python train.py --d_model=128 --n_head=2 --activation="tanh_gelu" --init_std_qkv=0.0536 --init_std_up=0.0767 --init_std_down=0.0767 --grad_clip=2.0 --schedule="wsd" --doc_mask=false
Each number is 128 + 32 x the weight over its row's rms, rounded and kept within 0 to 255. Layers, rows and columns count from 0. Numbers have three digits each. The size before them is the row's rms in percent of the matrix's.

# layer 5 MLP up, 512x128, rms 0.0764, rows 317-371, columns 0-127
105:158095161183153082097165118114161166121166138053145140079151119116149121117097141169116222123131156126126129116189119157125117135153145107146121147107118174185139088055095125179077184090154127110059104170138176142110144164116166090055076165133137141184141105138128132092130095052123172145132110138145098110145132179132141147149125099124053088124094125128063134117099088134153127140119
094:105155162168167102166144081095078123143178111123123084155128128130136091123099142128115101114106091077154144102134160049179169102119124112123101147124140101128164067100133101130134134122182101174145100146129190158169113165105110208148046115164147090143168080156157120118072190153123143171083081113149196120114048156127135088100075162121145126137125164139108134150119129129189136104082
102:144070099159214104120148070161144077133163090142125131174118135140114152051146172099170114089066138115170125168101155124111155138102062192111167089100133172131095134082197110140142125113182163149104155160080116124153108116123155179160110129120091138067108160132095175079135158113160133089116153150076142115126151148107143144081090167126158102111166125107095085093113169177155138152154
093:129162156162075156131113119137090118138162065138096136125127147120102164085197105099127085081148143098169120147149115131083110152104182177165074151140118174163118102146128097104133142169120148151124067133096062170149077110150116148134098062190159162057102155173099102174142103150122121110148126172085117195220065115118102166127141134134170129089121113162146121132109168139154081115131
126:125092105127141109143028168149096133141158089158112167091131138169162159142138152163132098141092120165140099129066125180138142165100090174164140130150158114086147100170120125178134079110128121156129161088092139177097119108147122117094119160126114120128112123142101040220088170114067138112126093182134146154043187121162072094119176150172166115172117087119138137146135179143126125144115
104:103074124088159104170172116177122079163077126092113117139132123126121151068112121149093128124108157063111142128161159126110127063167124175142150085128124140091098120103214079110135120135084089110150101196137170132131126100127159180120123170128084187121135145093197136168105133152153138128075133147123125195154157215188098084123118109159158103173113078072092126121107157119118108121096
095:054124097123132087132172176119210168093203161098079145183156148169139093073127175126121089160119107143168182153130147076155114137153107172075118138171168143106089126094118110153146125161125161110068095172117105156128184096055125130076113128143131109086158114188144129116113160143073162110144073137122084124093176121148119126123105158129155085148125149145119092112113177181116157141141
098:147145066141148156149149119096136119113098136156151125136164051176078102118159097062119159106114144177042132151117087137125158176143149170141141169111111184075174176094123181108138105160133087096067151096083116074086096180128130139087154155182149114119116186163113115138079167161108131143195087149124107148077111142154078149112157144075164144139145104145150137166162114145147149122096
101:200121078131112142107106115114123107113094107102065109105152084100080147091122118137091093114099169089124086193157149122166157121160151121092069109131094099068172186094182139214142161138069099160153073066087102122134174163105201106121124147171161166133093172177131119120138092194151140102090078126109130145110133118135129102146145141160143118137138145129144185132103091148154102143156
093:122145114098153096188123108098155137142151120170138186134161126163187136125153089140127116185100112200150185067076099147062087139139105092142156100127094164106103154127132208204144155146118219163114114109113146149164157113101132131089136064108142136147107140103112130110105117095092152110048101097158109156074149085137097122146132085117080138112150135187151127115135131093141132060109
099:113152081113148106076019104118135123158115140100137120130183166103171146063110139124154086134153051092136125122147150093100131145159120207229136137100140166158115154150131161204144123124179167096126114118162140189154156149122114183133113078133083075082115149137097077147100095146158137149110143100080124106108155095161126106155121111105184147111096132121119121149107133167064117146123
091:106124189108108097127115108159126109114151169123122072172102131135163151135093157172152148110118175128148108134144112166163094114108101123143106054099151113131086132123118105133146154088136081196138097095143206183119202151132114109066155141128139085096096166148073107061151116116181135121151150130070098189122125092173118136186159123084132126081028116150099118136196145110120104146106
103:114152042159118128107119146138162135129156120122101132143146137131119154143161145150131135171176077163138125060095117070145141145153148128096151043115107165207168072089118138166085173102120168131094180115054149121157124149126124107127111119140069189209104083102134120117132133143124134166134127095168176084141146152122145169143145112113155099090146088108148152065080195160143152112179
104:087174146170130139138112067122094138154091098176051110078103095150159160169137146108200126117154182140082134156096135105133153161159117120084201149182136150128129126114164131108102107080163093104126136119071071110130118149143167108194135103125096144061106145169136106118074165155113150141118132127137147121199176106143069189149147116149122065106143176157143169162095172126108113153097
098:122159151145137116190095103116136132151139147120091164170104130223196132110122197096137056148129140151157183186110097077031136169147156183113153114099116158136142108136115171106119142119121133175089128176153126143113095165091108088161086126128119079108123187112162087131143060084168157112136150189132175121148089097111122148105113096129116129128178113133158086127125091150125187111109
096:120150083120143164158168115151122145148168151176131151148130169140077174136099089108103116095117129130140140119111110144108113105148113114127120155124063047183150141045166120159141091116061109143120067183095095107119151175114144103094104074150134127084108187117122099118133083095122227165157119092185168138126157161135065142188159103136140130129169162176129114157111101160136108128059
096:149143130199144107170097101162103129196105170128174148085085138157148157132153153171121087152224146162070142165146114134083150137113141117146136126110134081122177109154125166087143203104169158186061141133108141146173119120167133080106092078134111126101088100106131128123143145160106145168108104170152148097117192167088150121088198168129103120149088115061092113169118163123094118126141
100:081115104123166126091092128131143117141109104142165128178144098126106076151136180180152192181159146063161079143120140082094134131151133150195088111111113172139167082093154100168133113144144129168117172157080105140136117095178151167093083083146125091112145109156090144170154076171099144122120130079094097146150128091087111083120101132079148118171135153091113156059155174077043138135102
101:164150189136201108056128186174139136156169123117054113210135129132150106172093067109139126143131146140202111070144133129113084121135154112106152126083097166158169145175158175091141083141181079123159149138120108086087106104151131067126148112160126141154144147108136129191177099115094165128134140080104074099126125087102085126126134164123102137095099158179145120128072157128129098123166
102:115108089159092119133075104163160184095118154095064140145153142108182063139158148145139128144137105121167105129051160111142148125135118133151128103124152116149133163145077155106168136066146162149077088056135126138151101087132151162155116135102116184180128145165130107144122078120152141170145146179107115160112152185096106082079148054069121078164126146156175116047108179113105129083158
101:091084114109167170114134112121108198145141116102098048135157106145107106083132114079143121091137172111181119112159074114143138142114172123099165106194122109142146082092108165144208126166118127195136121119069125181113097175139161167130158144163113156124088108095133139187080133118059176164057119128118164138131157081170123135166149115153111100104112172131108099113165108193179141096125
095:140136076090160135163128049135081117133119112065126128201121118146117084125144161128118135139167146135128145135186152136097095134139142104074116173112103151148170166149107083081117126101169126190132173143175115159071064179165108123103096095103175124130149167161144096074133136077109168106117140097073128135117037169091159156113160141132179115147062143173112112117158101115091070118149
091:088102121157173152137086138119127169131141104120108158155191134178147130123152135117112092135157145131176058090173080058124149095092149099153152101161091158122144123055113160112093142186181121196184138123128103165090091141095135157117097176146179074104146186163134123093118099183103127127180175076098119088120108150128140144087154153096154126068058150092132165118105138148135126141086
103:178071089159091132139068135107148118109148145124170104148108138118152147107084113125089151079177051127084074106140145089119176124151109102044185118074155148111163119095118143121129135096169114182122084116145095168064096141151075101128165094062158131146119097151153123066106123097103118081179174101132085114147134135164097166128200110152156114118125169100110167168139155117159168128120
115:122188105102120066112148049133107167103124116093156098111111125114067089124100096196126167150133128131063151073129190155144147127124085093119074104095109114152174113122089147159182123146188134133189121192145109124141150125159136104103149112160106138151096134164077132133108136098163142073108118162150136207107145139169143172189080113180095088121112176168073152166145113116096122119153
096:110211126134147152144129147110133092078169126104149076154130076104079122115176112116096145116084111110177167102118078110195175072132078146106113138139104099135164127163102133106075139143120073152133167163075156144123154140141135151129100126123114092117135094126103145090064150103139198125050143119145155127157157098151149125085149086128186193133108158096107094186140102101224120147103
094:121132152132140164107062146108094120123123090165120161168126131123129096154151191110085134102109165136146149068149089099182113130126095095113057119177066140093164132177074135158115127118161126112195155160127094123108152181123097091143159134083112111114103134113091093135118167110120179189144154107174109145147141099084116164210127096075149136127098106093029157178131156123190134114093
110:185070082146034110098086128094127097163149068159144080083151125124094194124135136133083215137101109166114110073152117153138106107136097129109159212175106148158129130110160248178086160127156182113099145143112174150148151085148152123119123104079109096127145103143127136118146108136159179128095119111122135131196094108118132128126095147143087078161123120133126142132111129116133127125148
091:086148155129065157112078167097110144148109135159104050124189103132061199090094069098136127140198137112177079128124103172155127160135110130054180171124124160137122138142172089098152145171138132110137128073162152120122157107122109128152101198106145137103144150117153196131116106149098143113105181098141127181174146125102126092131150119156116108147109129136098194081166093144205138100139
095:170142100124117129115138100158097133099175119112052180184151090137115140098136107156098163129159162143113122111121079161099122119103166163144132125162084127116088093137124083158103159112064101153120151190133108158101143089096129174164092103154128113091077120121143079094077108070083104081137129106156099089130104170129126055148110198148112158134166112124065148166215124072123085097174
083:132111097166141109140065115166153127130132084087099114103168153134121122143124111153151144143076128113125051181103114095104180159093128201093144115157140118114161103136113147114172124064106151136098069160130138096112127120183063105051106144107053145100112090129108091123172066084138141169165143135162214145138110130059165149127140080080144154127155143192140166118117146106104157155128
098:093147091131097123152096097068167046133110121129088120138183113101177156126151152146099122122136122167081136134138134139137133154094123143121133133094125147121138165156139130112132124106189138115115146167164121117103134067125098119111078036108142165062051135174096197118083089121132189124186119118109142116193082114156100154092140141147160098055078151187095134150130140174161104189121
097:092175179090126098121152145183111106140144151093084063145083155131159145117157168141102164131067131120107120111166150154089058130129110088129074149105104132083156090028156123172173127136144107155132137135137135147114153111167107161089094169126150163122100117121142177177091121160130151215151102176107086073087121167137084080172104074141181122122127148116123086185131128170125113115139
103:112155080134149087117053120110105107126104082152165151126160181088098207109130158087123145086125103119139131164128088179103195107108089119125151092185124103150134153154167093118135152105137090177117115106179135195083154097068173153121153189148108120129111085127181080120073160061121093138090127147082087138127079100149127108158089080116149136140099104154168125131136174159167147097159
098:118116090121166157174098120182189160081109080132129146173097149210110170098122178172097136151135082099162171132109193159123164123157098116109107128202124142128129163112120164136129101104030143142141096175145173126143128073085088129108111083115096123198099091137115140131143084105113116139123081152130102130178119135170130160119159163118086104142143087163109116072071143074133101090144
102:105110067119127118154136093077139119134087183117125124161129135149191147113078118175070069095142109065121160155165168136148142098181140148087165138169147150074188131132136115143135117127126124176108095096121167127122093161112167139109095126077158208127127152140117152159121096166098156093127118155146142100122099112074086136111145073171145098013110153183156102154109144093122187147099
094:182141110147202103153155113172151117114109119181130117040091107143143138126152086143133127161200139144147094142112150049133125089074113093145165107132103125104132122146114112128137161140139091152096163114117143094159190142159130091217097127116158161155113145119198074107108150142137137197140074122123161156145074150072155115175137137128096112155120119157161042146090095168123157165095
096:129131110143138125166115050149169153062142165122156154139093111102148179067152101071145139164150122127107120095107121133160059088109161103118197122130124158130111078088145171124088129123045102165132135121171131119108135136140109114158093129101158160077086144150189105087116123112140145135060178152172091098068108155145124119184063125180144139121176129180106139063098108149170115145157
100:122124161115087122143070060175095173116127103213092092169124163175129109107145188175086168105079167169129160159127154121128122128120101195116153096153095131090199164065099112130155152208161123124150159093183135098133107087112114096148163100165099136169145154078121151117141127114151135141109163151123112137137108131135143117115165114072113166104139155141107082105153129104071074151058
104:135035036184120155154149118134106128060134093178149167156133112155151136160170189102092155089086127131157143103092174140151143098094096154159144150148064137070112155141138141157171126120143123132124121203161116150076118167175099108107148131107116121108119091126156144135153066089119117088074155125079105094126155111130082177163080098111134117184170152151130067124097137139132166096129
102:147134094143172119122146202149113104133117106161043110145091150153187114102127156128120110156133179168122173168146150096170103090125064134140169092149143099146165130118088110124145125120169177113115118127085120159117163112159161154128102141134086128145107193146156097141184155147098078117136111079104153193104106114129129051205127167151165079124021114104159153139117109087097089115131
101:129138110158080106118107084123163143149094176182148107162093115117099119135128108104094179131133153071104084124132131124173108177103124116174167158148178113108098171134100081129101127107162161125168085107130184132115108151115146154089146203199097071174170137139156131121081078119112145134091137150141126075225113118114138114083156169138128113070153119121186120181113139047091146078122
102:177136120117129103089149091134137095132131176161152184140130053165136128136144141147122179108112214122085068076188158083156109093075140144127155090067083149109114168157141131122158190125132111172056155094092180124177151153113169100118143165206099112071118143100095120133086111170123122156090173111095120109096097127174119126110126159166124135163142152140156113076106101101102105102114
090:099143120102195157119132132181076212083133084163077147157118142126172144113152108152133243143085177132099156147162114129095170136138150085136137126122108135107077160135180110125122120103134107124110137105057194131152108094122150168141096075134120119076171126108106160129145110164136107114120094143125119124058107127157122155104179086096211106149147147114112100085200117132136089089143
099:083155139150132123138125125079105126085099162123182146166154088147149148085175133132091087118144189143118165178134152137113145151103134157147113116148125147130124152116123143169109164145127161194152159117114127169164103157133086041122098115059116143105099119084108085094184149114071124153092160143110074092097062168134132185131120101162195163126113154117063059155099163099168171068144
094:130126115126125132091127108107185115127102097128085046143150144093123086165143185110140127158146071117131126190134119191137112103092158158170156136171175148116150156149118156108155170148057139172036129185136132180088102100095176128138105092185143142142086131077119135124142175089148146098096142129144073161141180174157102150140171139139155060139170111138136175150171172135116105080121
097:077109118184084090218101102188186100165127156088113096098192125157146123123123140149066130114107139161139102138101110110157187128094070141141147103214132142154141172109139149069138138130108114103187099090175143093119105115169076131124120098165149156132069151116154085155124133135098130085147100099171086150123168129118077117159135111116095082104188137167147170107104146121098183123162
110:098135149142111099045112090106117130119173157149096102110112092149075147152099117081180122150084171110131117094085143097128088176108120137101145071184090162168191111099116110130109155130083120146162109159087094135159142135170185122116117134163138139064108179141194124127109124141159166190127117118129113151120163137180122097128044120169097060119129202116196084136119172106106128133106
092:144137106115098145154070160074134168076091089150147158148140114210100155128119141132111140111100084087149143139152133091146116151156122150095172083137091138148161138096138073128129137153130124099213130114170189191129162160191073138059113132131112105062142141121115128164158166075131149135144084063116194079121134146141110031144107087116120154120115113142151135156139164111106111152178
098:133120120191093137178075128114142123135162115126101082121192093144141200132101119136100180111181183085090105136132111136141203170158130128142129141087120138156123110058142151141132096164167100112122120134118134129091192107065100173081155102109103105106159078125100116155098049130149129170134136127079139187134072131095134174059103082115144119116106106123199130108139113108084178084108
102:136082106194156076142079104066096117107129173118141094108146137149116100116043105111105140134173142139161125151116194096090164095077079193144167094114099198063151113138105106132131131089173094134166129108124113097168143141118149095167186174114121072156132120099172130150090165158101104122138144169118121092114136112145066066124087112118113062136147165129159103124095123147186167108151
085:123147168171112163115142150102123183091123086165154135150133067158137100133157199126094133085135147123075146122145062097116109120061144114156131137167119163100150130149122185088132106132073116187067118144096155146148092108125127101134074102106096126136153163076115172123092096157080146127106134215133157080121074128193133140135109120120141065147155086166185132145080147186138115076082
091:136182130125105128144144105117157126131173151128096123149123104139131092094128099133110164206139144140139107148165147109134059072126219160132081160141133128108082179132119100172132127114116051113145057111151122146108172117138148099122134154105100113125226125174144129102136140102107121089097151187094076081147104048109069092172137146187158115155170140137122106132135150089174102061131
101:116116151142132106081083149146139154152123132138148109138155134136091165081132145120091038142051124059095140089144170076192095146092102149185075145120166142118150096112103166102190113189109126131174126113116173152166104172091163124137201150072111157087110134087122121125124125134104168101101121136126086112107145151158095135140141129119165079095154110079210105147054158133083123144136
093:185119162165106135144136070114182115152095117133133063122170136160095147121143101143098129211094136105166122099159125138041085135102045121079149100085025163147166146176107130133087101135132056172125109152158055167103140146182140141095149090133111120136131133153108143117131139107102142116143127110104083160134123136090104119071078135113164124129094136127166102101081111122098099101173
# layer 5 MLP down (transposed), 512x128, rms 0.0767, rows 317-370, columns 0-127
101:041126190197050127166130177141142080094159104155081179100115132123045163069138162120143093124133100133107115109117175096134126141138134138122090124077112177105136143077141153149103079149155159078154097079197089122150113109113158116110075152139109160093159100160166080170163124132188150154143098134160133097123138169126117102139118099085179156142155140107128155099107150112106157119181
093:151084148110068160061182116110165120101158117079115125088137177129169065112150080117148082109157090130163141144168137099130141120110127129117168111147151054152121109081138132156158100122151082148168103169211127108140190081159107120135137138157176108089157088146133103204193136116146138119161102125123145146114142169137130114193132130132197169161196100079131094162092159092144113112142
104:084134081101135120102142134096191105134200131086083162093141131103099153152155122119233147109136144152109111120170140163143152102108152127065124156111136115150137099120164121105112190166146119103138133155093076144173157162140124162145182061153129182086126102121032132111139124134089235132092154180152101151153112171122113114125142108134144159117159107087074160146087100141118110131094
107:128147118068085167130127151175134149109104095147152120106083111089101155141142161148119124104148068148104121170139121163080116081109131102090148095140063103180102099183165088153143128139091122208084152121101109139159101150118075161119077139183181107071091139078063114112083171116178163089106185149142137089101097101118102125179164137168171201102149144114119100135137167128096150106119
114:179094128154146141115073064144119083140151118090139166118108126134142092117100127138124172179152075144108099157107130168111135125127102124196108146105149126111168144132092166102162161115123094127157144070120183116149109120162190158093103140071122111178121181117058095123117128079101166135112141141118153088125121096156087201150161133143228110163169092138182118076116196168152135092174
095:153169177146189100142147086084139171135114113157107122200102183161130091144111173150139166100092114103140135135118105161112101170039151113138100120121174096151091101085102134155132197129127183150101093079123117137155158191116119138129135135150163189084163125115139108091093155109113127114080173141123129102169043147170109141125113100200131115103147069125181114142101129174117143067093
110:157130105129141138137052090114121148133097105156144137102100123106149131084101078142067127101118124146162101088134115207043074094114135115117160133096033162095157070080099110108084105063131108161124130142086132123109105192147140118129159148072122123100123060126066105127094149170157156131169152136121112108136152180158096093194184145128106136073101124141155130069141105140129155127135
097:108101170135194083132166133116137164189133117141101147083136072132114137080101067153136127167138062154105148177153122118206193144079118158126145126131168131134123144096145120194108127149153089120109143105069089134119096109102108102113080135113148149136110146082190124078122138146141118152152093137174140102111143166176085110177076110163092105149104160154058177100056111160145186157126
083:085118150139161062143150182119177120100200094071177132109133145121090133083084101172178123140188100131114178144136143113099097131083090142120140091170076148143125106119121117128068127151117147099168144185098190088136133148190149137116122152112129179057158151112119048115101123132144109113145111097107132115175149105150097157103114144111044149114180144154095099073125144173136080163149
105:120059118110075152116089093115120146114125159092107155096136139079106103124137147114187129139114140088173083092149123136146129174128172130158103189096124112175134068065126129080139080166138179112161194094163071113102124155135147132161114132109082083147101100155085178118069145114149090167114160137199230103105098185121092152144125144126136190138131104116156132125086151124133110104173
094:157101139108131171142094160146106168115165176141176145176101108128097095162131113091054063119102125141130144146141137152100103090147095163161139120153142122075215167120126142113125140095098106120137196185154073128107142085175120085113160159086194124103139109158101179107102178077114183160110052091124112159190065124129168144144120119127183169167134132159134178133139121148114127117102
102:118109131118158111135162129087096161168105092109133171081146138128154103152117091064118161192183159162159087059135146130095144122137176102105136108200133114119157104134164114165084154147128174131141129147031146053102131069173107096156158150085101137142166110082188117131081101111111112137150074187183108084141145124086104145107099093084142133125153144097174108105118126116180154092110
111:106152119105176115072108140123147034159071128156136063090151161126129116115116121094118177169118125125092158169124112160148149134062139162145085145190139096124171145116181121104110140130159116128142141104127115084102110088136092092190100139109142116120211132136088139094159069194094155152163102154114141103159102156123121135156158099111134110161078075135111137209188142069112150074102
094:108132123138120124174143136185147153205096149079146127099162122183142154056166175131158087117154139142124170117098114123112124141130100110137168112106103096220206072151140039155124145129092101183118146149085154100119175153153112104085125127142136128184134139077135136164112105147127182129130113180101128141115131096166113175138168154161179078144129168154160136146120200129198122132152
083:137137064149100108151147179115151132088082188147082060118157125077149161185118144162131116106144101101139164115116151113122186099078050067120103122194180085090123152124094153140148120132101134146131156093113136157137187104163141121090130068119139111107151112117176170133107185152091169114147103153145071072135148105167069135090134110164120076114119111069139126130128153073156098105077
105:123161129116131113176065085153116093104103181111163117109103077180176143156089131091100147160087152152121122099122106116120137099108159113097086156093110195105149100147065123102103100141141115062095142106111188229111149111152175091128105147150137148113163105065135121102133188161104087070177124201118137114138152143155081139104080153170109148088129125098189121106125155141139107129074
095:123177135100066119102108147127117069163112165120131143085151122148116132169051135157111138129164110146118115118119124108125163094149151169118153162116183083070131136136152100151139090137179128166077075111095128183075161148101090133145177118163149188091068125144131217162130107142128103177148092091108126164119218104077089092125138140143139097116137080129187105166179160166111123169135
106:158078118115108161142156130123155140114069114147161115065134137135131125135146068162120146128087080141132138097174126143135092140120118125138115105118150164111145105174099080130149175106074071175087140201142129123078129098171145128142139165121146151135141163115169147192145164069101118118081067145186145086168113163102196121120141143194105148084154082156173177107075059138106157065105
099:095111173119083131086092150141111083130129175071113150123119171115110120130134156139164123095120202153122078174069148080160134137116115131095115135159104082139082135122114148148149134163150114131176099074169138118139048083169194152168146131140125125088130170106198127177129096177156125122127130148186083104228140186097120110092147126161128141165144151186112128109136175152081109116084
096:106113111160132160113109099187093075226137126131125175061170123087138153101176161111156078140093128106150150142079194090143134142101102101098168136164152169086133099122129127113144095163163140133153128148120115108114121107073153128125138089083125106099144115142133090145094078082157076166127129085103134154174092179171124142165059157074099140176115152138173089135122167137048075115120
114:048140128125155131124081114127103133058092111102175181156242123118134155166144118115138059124147116130128177083138121099150123104173120128127118086107130065136120098135109137150112103099093146119128130182108131148123145110117125130076156086065108111119119090045107175131102066085158103081145163097100181149129178134117113098125163106058086143098122171158103154069120130177136119107142
098:100132122156144154085142153158174123072108169087124107124138148168070115083121104097080115113107171134111094097194146148100181143089156139150116164107096154124193122129143162087092123132142181143123164100112139131099131161099161101072100039131133120122142039165130118143062108104110174070149100190142135139206131166112076108114143150149129150114114163162146157138165162122142131154051
094:122144099121134099090139134114161133191142205108140089132078125143149151110102155157162151068124134114094088145113096143199071107103138112100171189115158144159108157159157164166193114157060156132114176094082112151157109126133170174176124128069125090122075096096129134083170160188105129139124137126159149151204151167162114153107074133127104068139167140143179084174142123124106127161122
089:157074166162129123147198123122105155089191111173113105171085119133207118111125143158125135154139145091152103151151161084156159128093092081097216202118129194163101109187119126101099127196131124098100113107130126140196140154177108119088136091094146132085138136175170129130135178113133161137096134089137118130153124146142095110137112168130051154148174129101152098149104141172139190159157
082:153154160077174119130138144144172152143198124078116130125078146161131149127109157170121106162160106082155176168166106089112112129041085057115120223105151098150106093123132083130127104176149102113076096103099161117153159146123139157079069118117110127081144144136207121090160137125131092119086124096136169117199153133142080164127074100145134141146116125114137119142108090170124127200107
110:169161141112062160124152114118120168081096111101141141097126171131136149182150089085102174147147098144139151142136165175081108121102144109117138119209100147097124160078072135158094144144106120122193074191142089112121128164171105131106133120080085114079168113192130180132120096084182137121146142107048192140095093123171060138093144129150126070106151167169140141112147126153133139154080
093:213142148136185100122100140153118110123155176129152084139086101137144138099131150170160107129135109132117124167191143073034121150106169110147132153072110133122087151135088104152108148125166102121106116158096140105147093176171071110178148116198153060143108122176154080130086148151097103152051158105120154147120147087100123165162105159160123149110098185131185072100155184146118130138097
098:100119103161135149125196100122156139182079144127141163144063086119058108139108136107133122116157121133165170103127113094139112073149105092092164113151141177144158143054133078150167129116098191140127095097096087103122128147109104101131112138161140174183138110147227154124127157087126097200136142114110153156125119160064045157192120158094203118103132141116125135091078115153148115124127
096:135156078134113189178125153107168090129130110129152199125099157115153172148165142149154102129126125103055138153093146085137098138122154120237104106150114087129106162107142180134128090135115079139175163105075104140148102172163175145151158113070095070134152120139096143134197169136178091097114137184098209081132144163161129115149095088129153166115162129143132143114128146129110056113115
086:111146100136099101122187137128145130140142118113150158149191144120147118153185167113149102069114049106144180132087142102105115122160099099193171120159117174158161155120133151027110080168113126170129141166164097105133149130145083114139179163144125167115046107162074094151168073190148132098066201127086135156112126148120134096144146103123183109155122130129085113123097125097127092158140
098:127074128115137106130112132145130050132114096081140183084112057131126145182121159154133099070164114102114105116124174193104144132134141105185174102173122087105094079120122199139072121132125095065190194150130135137081182136132122095157164093098154120107101151101161193194162153116116100122118110116107165151156160088133111074124105153147088109080132148142137093137097080101082119150111
100:029093147055127126092184158117140098080136157092079087097158167120142138128150107094130112146119150171072105161042128144179164177122161075115150121069109108132134122126088146072105127100095145124128165118111146098110125103128133127138129139098157139118159116180087093179142037101138148110081095125178151173168146166104099184168097131090101163121161137149092102105144157117128115102163
094:141122142140120190199158114147088137105121178206150146116142141181138120079140142117175081179105137116115142167166061141159169124110125099089113060143117071168108168082134113121078135142135084166103130123121167158110154123137125052167140135100160151131069141185142097048153142143143162088113119089106099124185129166151188131084152063150118150145134149111160111142131132136120083144180
093:112093151121137131129127151158142093130184121184072120141098191163103108090109173129074136213165143104058113117115138106117132169103122075148120190125207122124107142157100123130128115115101145086147099115130204170124109126124147181135127188110130148101108188128141102056170125106144151120158104079170125124124136086173175133114114092105087155128184135105156090118090077119083143169061
097:141127149082116155130106111065095143132110172144174127134157133133134063127136109173095099075109078162132064090105140155081089164087157169095168088109097136130147112051131086094122147188095087177132099111089166127104160196124161090121125081118081159104108112156090060162146134137143086124105169147101118109177141159130129198150155133173142185165117159134188155147125122144152147172110
092:135091109161129092111174146121096099124058138095075118114097131128111051135168124173141079148113138154117146105128154158101149140119126136137094138149168142175150192112148142147144066152127192159160188076108156141181214069145098117152118156072130188145125147099118154136129134191104104139160133112079156131133160160116075139083105110097190139089159152128105083091166058118143109119172
091:137114103074105119042057101131124176119082104128134131102116167120098101082104118107122120155116144138116129103144110050135090108136087182186186180127151145104100116178142140105135067197135123108167137139120140145107135071134120152094126164098139133188061118137091141100130165092073140064124172143109102133141132067147111120171139132093122195143084155108098120121210160156129137077138
089:130147114088110117128166181120194134068103143125160123104144237115103107184139150157110146107092098139179087070104109122185138093133097083078141088126083089093108134149064125135140126147163091100154127051155096116130144086140149122106166143135097083116145191157096151127178132138083167099121111124111126106225151132125116127150137087142074140111083104133132121182124164107069134146139
113:096125111110103111166157085178087124125057075092102138136185092097138155098077111106144108105150178168160128212136151123132105093151113106094105153086117123137148149124110062112124103114119123125128087183104080171117121106074127202133140127126118132145129164116137124136089123107134113186161156161082137137149252104095084116123131088112050160133143145089115159120172165155094160166125
100:082123115113092120129144130138150160191115116112124079129128142106090139133177107135150163079130194131094084135123105104121144094108170074131109089099150161164076122148166129132140130092158157158128163083065158107139086041120086085168107121113106061144072161196110116161156115163089120152211141149076124156139127106118120136131101123120150205130051145060142099174131152132158096141127
107:099198125098135201124096110131108139195117125111125198094146139091107104179168114080086123127148114149154161060139105168125120125114162047078113137127139137172100092108175145178103182050141147134112084121104090081145150166085179137109153160155090137144145123134103146138126071107179142154162147150124138114044142102135120150140162079102138094136153120098094100173109135150083093107084
114:131073100144191184120110171047147170187184118149107102131096143126110188191099107133109119100079114152120116092191094088094145079142140157102075141137146154132158113113138151160086145108186127128148135123081071140149103161089182108088091114127094148131149099121107124144158124139092109094162095139136144131137086162135190084184142158136177086081145128191111166099159132135133066103159
107:166090165146099120143106125099134170080096095156185116138135129165117093122066173154136144072142131138112102090098167181128087156123131084110181111142136117089096125117098172104035121169056077095146107163146140171086175182122162102212162100123158180087139116173128143181117174139122149119096097110139190132160139186134127128121098093089113107109100146155138130149124132197104151126113
078:110070155119108089059109115145118139148136169136160161135105125113129127147157172150140152054135127166198119103139125133130149089143147126095105057194131170131129134176097150070074107120145138099101107092136098113092133141111154143087149091108203113140071126130104130179174153094125130106202105084135150170192137082159094102132116123172118099191092169115139105209152125084095150132170
118:086130099092136156188140129088103171142074149112161130144117099149126098124160170063081116135152187161117158140135202111156112105155094085113101133126100157134120110177132132157125150156084169129128094131093121204159086078105130112154132162121185076135143078124152127160119160140048081169159099088170127093128129154186190098131132081168120061104086129117059143095118130110148154157147
092:049114124144091073157084135104125173128095173129147131150121185091139108118122147158109103097148120149127082139155161145197174110163100120115104108191151106152117143093088116137095112165144172113163125088119188140187097137124098125121096148143172187187130181179113154165166100107152133187155119101064167125104114152115103066118059129087143156178054158099099161088139152128114121138119
106:125114116135142126096108155138171162113099158102144184066148166149142151146141161114182125102096121111154092098068095153170129065128128060150136175128114066143102105090152154125144130153084114125149137129107132140083095115138096175155121103115068156125083138110129120185203142075220096111162144139108159188196110109119122130077091165170113202163108152171156123133136103144107157089082
102:148116131121110092186082071118106114111143153053146177131116135144148157091076147141154103168153159151180156127155121143094106112091061186104121134122090117097166122094112114066139103091138174132103167174094150111057072125150093110115160147133153162139115191123184160105100097096122131154076100126177157153214152082153122132098086116107124147129149132122115125062090080173147103094165
092:139154185165094075127145142078137133161073131100106090163144119175124154091149037152136140085183162076150142140113149083128089120155159139106102102162188152088141098145163087100139119118103154092120120158124059073151134117131139074162165149110143095124057160177135154144189149086153118168109138105144186148120134156109156128172198190129154187128148143128168124119132120138087105083108
095:140104077147134086077162135151121144120143059121155149127164107173109157213118111113119123212167102160175122085106157094130108126096103099130084108174153155078127144124104120063143116105102096138167144156089144165213149183164104125127180130121131194129137103162142081137109158125127210168170113134101080116159153106141096165166157112159090150117120083159104187103091155141108135126107
104:087085078093052146145115106134123159117148187099156077114130150142164119145134122079158141158148093178047116110161193126126122090120169156173071106102105097100099101132129074097103141149114105195158144110129093122162136143179116062167157120123148122170070132129117124143090154119118060155154091119098117093128127086167138122112172167137070136118134127181166161113207168123173122166138
081:181105137104156085128118147098113125138103187158159136157181149059153132116126108102129111110170148156155103091178116177091075191140137110070112134154152151116130147111156150171097125134143212112121105105141072053167112162154134108098115119210183221106164123128194103132097121105136125142111117093101094098140128168140156091160099123135116133101128061081082142142096131138181134093147
104:117107182150109137122151094133108099179116121140103069136158088096149124132145089109121183080138146150115140142174140118174186113167151078094167084164066072045135184146141126164114176174118152102099158093134093139109141140073123140143130120101089177145151156068170104158122130106166161171184088142148138180100156144073202130125142126039078124111140106126084130133116152126103131134109
103:175062127142115153108113135150108174109121141174109144129123146061051189124163153121114148113149126131144178037168178134112136155125175102156153152098136071052125127079126146089160139141210147104145096145128080121095125127061172109169139108147063106108138079117111089157121135086161172131116143074162166097111138111186187164167143125094139129113139147129084137153092111152109116125129